config.toml
init = "normal"
beta1 = 0.9
beta2 = 0.99
max_grad_norm = 1.0
Each number is 50 + 15 x the weight over its row's rms, rounded and kept within 0 to 99. Layers, rows and columns count from 0. The size before them is the row's rms in percent of the matrix's.

# layer 18 MLP down (transposed), 2560x320, rms 0.0571, rows 1390-1400, columns 64-127
087:62 48 64 50 77 66 64 52 62 47 69 64 88 60 43 46 35 50 57 61 32 49 47 32 62 46 87 68 81 39 52 63 34 71 46 44 43 75 41 49 43 64 33 37 35 43 51 72 33 57 33 57 55 69 42 47 47 29 31 66 52 43 33 40
102:37 54 47 40 45 42 00 42 44 54 32 50 41 50 52 60 60 70 49 71 69 56 51 39 60 48 65 69 44 40 38 44 44 68 41 39 43 47 79 86 60 64 40 60 51 26 52 31 46 51 64 59 46 45 32 65 42 73 26 40 57 47 68 46
103:49 48 44 72 45 57 35 16 16 58 63 58 70 39 53 38 46 42 75 56 57 41 04 33 58 20 72 65 64 50 59 61 75 33 39 37 68 71 42 53 59 44 58 39 59 74 22 53 52 69 40 44 57 42 47 50 46 44 62 48 34 40 19 51
106:54 47 48 62 66 62 51 44 60 65 37 56 38 67 11 23 51 34 61 30 42 38 46 43 58 31 46 59 42 54 37 32 73 53 53 28 64 49 53 14 38 41 22 39 32 61 60 47 52 33 60 47 55 47 42 56 56 54 47 53 43 45 58 36
102:37 60 61 37 54 61 37 59 46 78 68 35 73 58 74 51 65 73 53 65 58 68 12 52 45 74 29 48 65 45 42 60 25 63 69 37 29 34 49 31 41 45 43 72 36 36 31 53 62 54 56 21 91 74 41 48 48 39 39 49 53 59 52 50
094:40 32 51 81 20 35 35 57 59 55 59 15 41 64 64 44 25 62 37 82 83 31 49 58 32 59 54 59 66 45 39 61 38 52 57 64 46 39 57 35 56 31 55 44 39 52 32 43 82 34 41 48 31 69 47 55 57 56 55 21 69 26 65 56
095:51 53 63 81 56 18 71 49 51 53 75 53 48 44 49 25 66 50 50 62 60 44 69 84 34 63 59 47 27 54 38 64 53 44 48 48 50 73 46 36 26 37 52 45 46 52 48 19 72 67 53 40 58 46 62 65 43 73 24 60 57 40 72 43
098:61 41 46 68 31 44 26 53 60 49 24 48 57 48 37 13 43 55 71 26 56 36 55 57 64 47 68 41 66 57 58 39 45 36 51 55 23 27 83 36 70 66 46 50 54 26 22 73 51 35 68 19 54 36 48 44 46 38 47 50 62 57 39 56
095:69 63 74 59 54 57 32 66 66 70 15 63 47 38 61 56 49 53 40 65 67 29 62 50 16 67 09 74 59 69 47 31 47 29 41 40 45 63 55 40 44 63 18 33 51 70 57 16 15 35 26 64 51 39 32 41 44 61 33 54 46 50 81 64
083:61 35 66 59 68 64 14 39 87 77 35 49 25 62 39 42 39 32 55 63 46 56 74 64 56 73 30 62 46 54 49 43 50 47 66 40 36 48 56 54 65 38 57 27 63 49 68 79 43 32 57 47 66 45 62 40 61 70 64 81 53 47 38 54
126:41 30 53 53 54 48 38 59 41 51 75 53 49 62 49 35 83 49 36 57 52 54 52 37 44 70 64 37 38 20 65 43 73 37 44 50 62 58 46 56 64 38 70 55 49 42 44 42 64 28 28 51 44 35 30 59 40 42 91 57 39 60 30 35
# layer 18 MLP up, 2560x320, rms 0.0596, rows 1391-1401, columns 64-127
101:43 64 68 84 74 47 42 44 30 54 35 61 55 46 38 54 56 68 68 63 47 57 42 32 39 72 63 38 47 64 65 12 51 40 60 47 56 22 45 63 35 69 59 69 53 44 43 55 38 64 68 43 24 49 63 73 62 31 43 63 66 72 64 56
105:45 49 45 39 62 36 32 48 51 23 51 45 45 83 86 51 76 54 47 58 41 35 46 37 72 43 39 50 31 67 13 59 44 52 42 36 58 41 83 45 70 68 65 51 76 62 49 30 46 11 39 66 30 34 50 44 36 52 65 44 38 55 72 68
104:47 46 35 33 67 74 39 56 36 37 32 64 60 55 43 30 54 61 50 57 17 20 34 50 48 40 48 35 54 29 42 60 34 60 48 53 52 39 55 09 39 51 46 57 79 57 46 73 49 45 49 59 37 35 42 58 39 48 27 80 57 57 82 56
097:46 40 51 58 31 28 29 36 38 51 53 84 25 70 59 32 48 39 47 79 56 26 27 29 61 52 66 59 48 63 47 36 56 45 47 63 47 38 31 84 55 35 44 25 57 44 30 45 37 25 31 55 43 00 37 39 46 46 39 45 28 36 75 63
096:50 67 54 35 46 55 38 63 56 52 43 82 50 63 39 50 67 63 67 55 44 42 33 61 55 27 46 39 64 59 40 60 30 47 66 61 71 37 61 42 59 45 56 37 66 46 41 15 34 52 69 46 52 53 46 51 39 44 71 56 34 37 50 46
097:59 52 30 45 72 47 43 45 77 53 47 34 29 37 48 18 47 75 82 61 44 53 46 84 56 47 62 31 45 56 35 40 29 48 46 58 48 51 37 38 44 77 51 54 69 55 68 52 55 41 67 31 37 46 51 41 36 52 27 52 65 67 74 67
098:49 56 57 65 51 58 35 56 28 65 36 14 51 43 45 74 45 58 62 70 50 58 48 20 01 65 77 41 61 35 68 46 46 64 49 72 51 33 57 27 47 84 68 46 51 60 22 53 46 59 22 64 24 26 54 72 52 42 51 62 38 63 38 48
101:32 51 53 43 55 68 54 46 31 44 54 29 62 56 43 36 66 37 56 35 31 54 42 85 30 48 73 51 63 34 46 62 34 66 58 42 43 43 50 55 28 51 64 72 68 30 69 44 46 71 51 30 53 46 35 28 74 49 51 43 81 44 39 42
089:40 60 42 70 46 59 41 53 40 28 44 47 72 56 42 45 40 49 54 42 13 37 45 59 52 72 63 51 08 49 61 14 72 52 64 75 55 36 58 23 49 82 62 36 55 43 71 53 43 83 59 69 40 31 36 32 49 73 69 51 41 57 44 60
112:08 85 83 66 38 52 33 90 65 57 49 56 64 64 64 60 57 82 58 62 15 34 22 58 68 73 50 51 52 63 50 29 46 26 53 69 77 35 78 47 40 46 31 64 62 51 32 68 49 31 51 34 44 41 23 48 73 35 59 78 47 46 96 50
103:61 39 70 38 80 51 47 73 67 28 46 40 54 27 58 46 50 57 66 52 50 43 33 67 00 46 38 59 42 74 34 50 59 54 59 36 64 60 75 57 45 66 55 43 39 46 71 53 49 66 70 35 40 42 50 45 50 50 46 39 68 39 83 49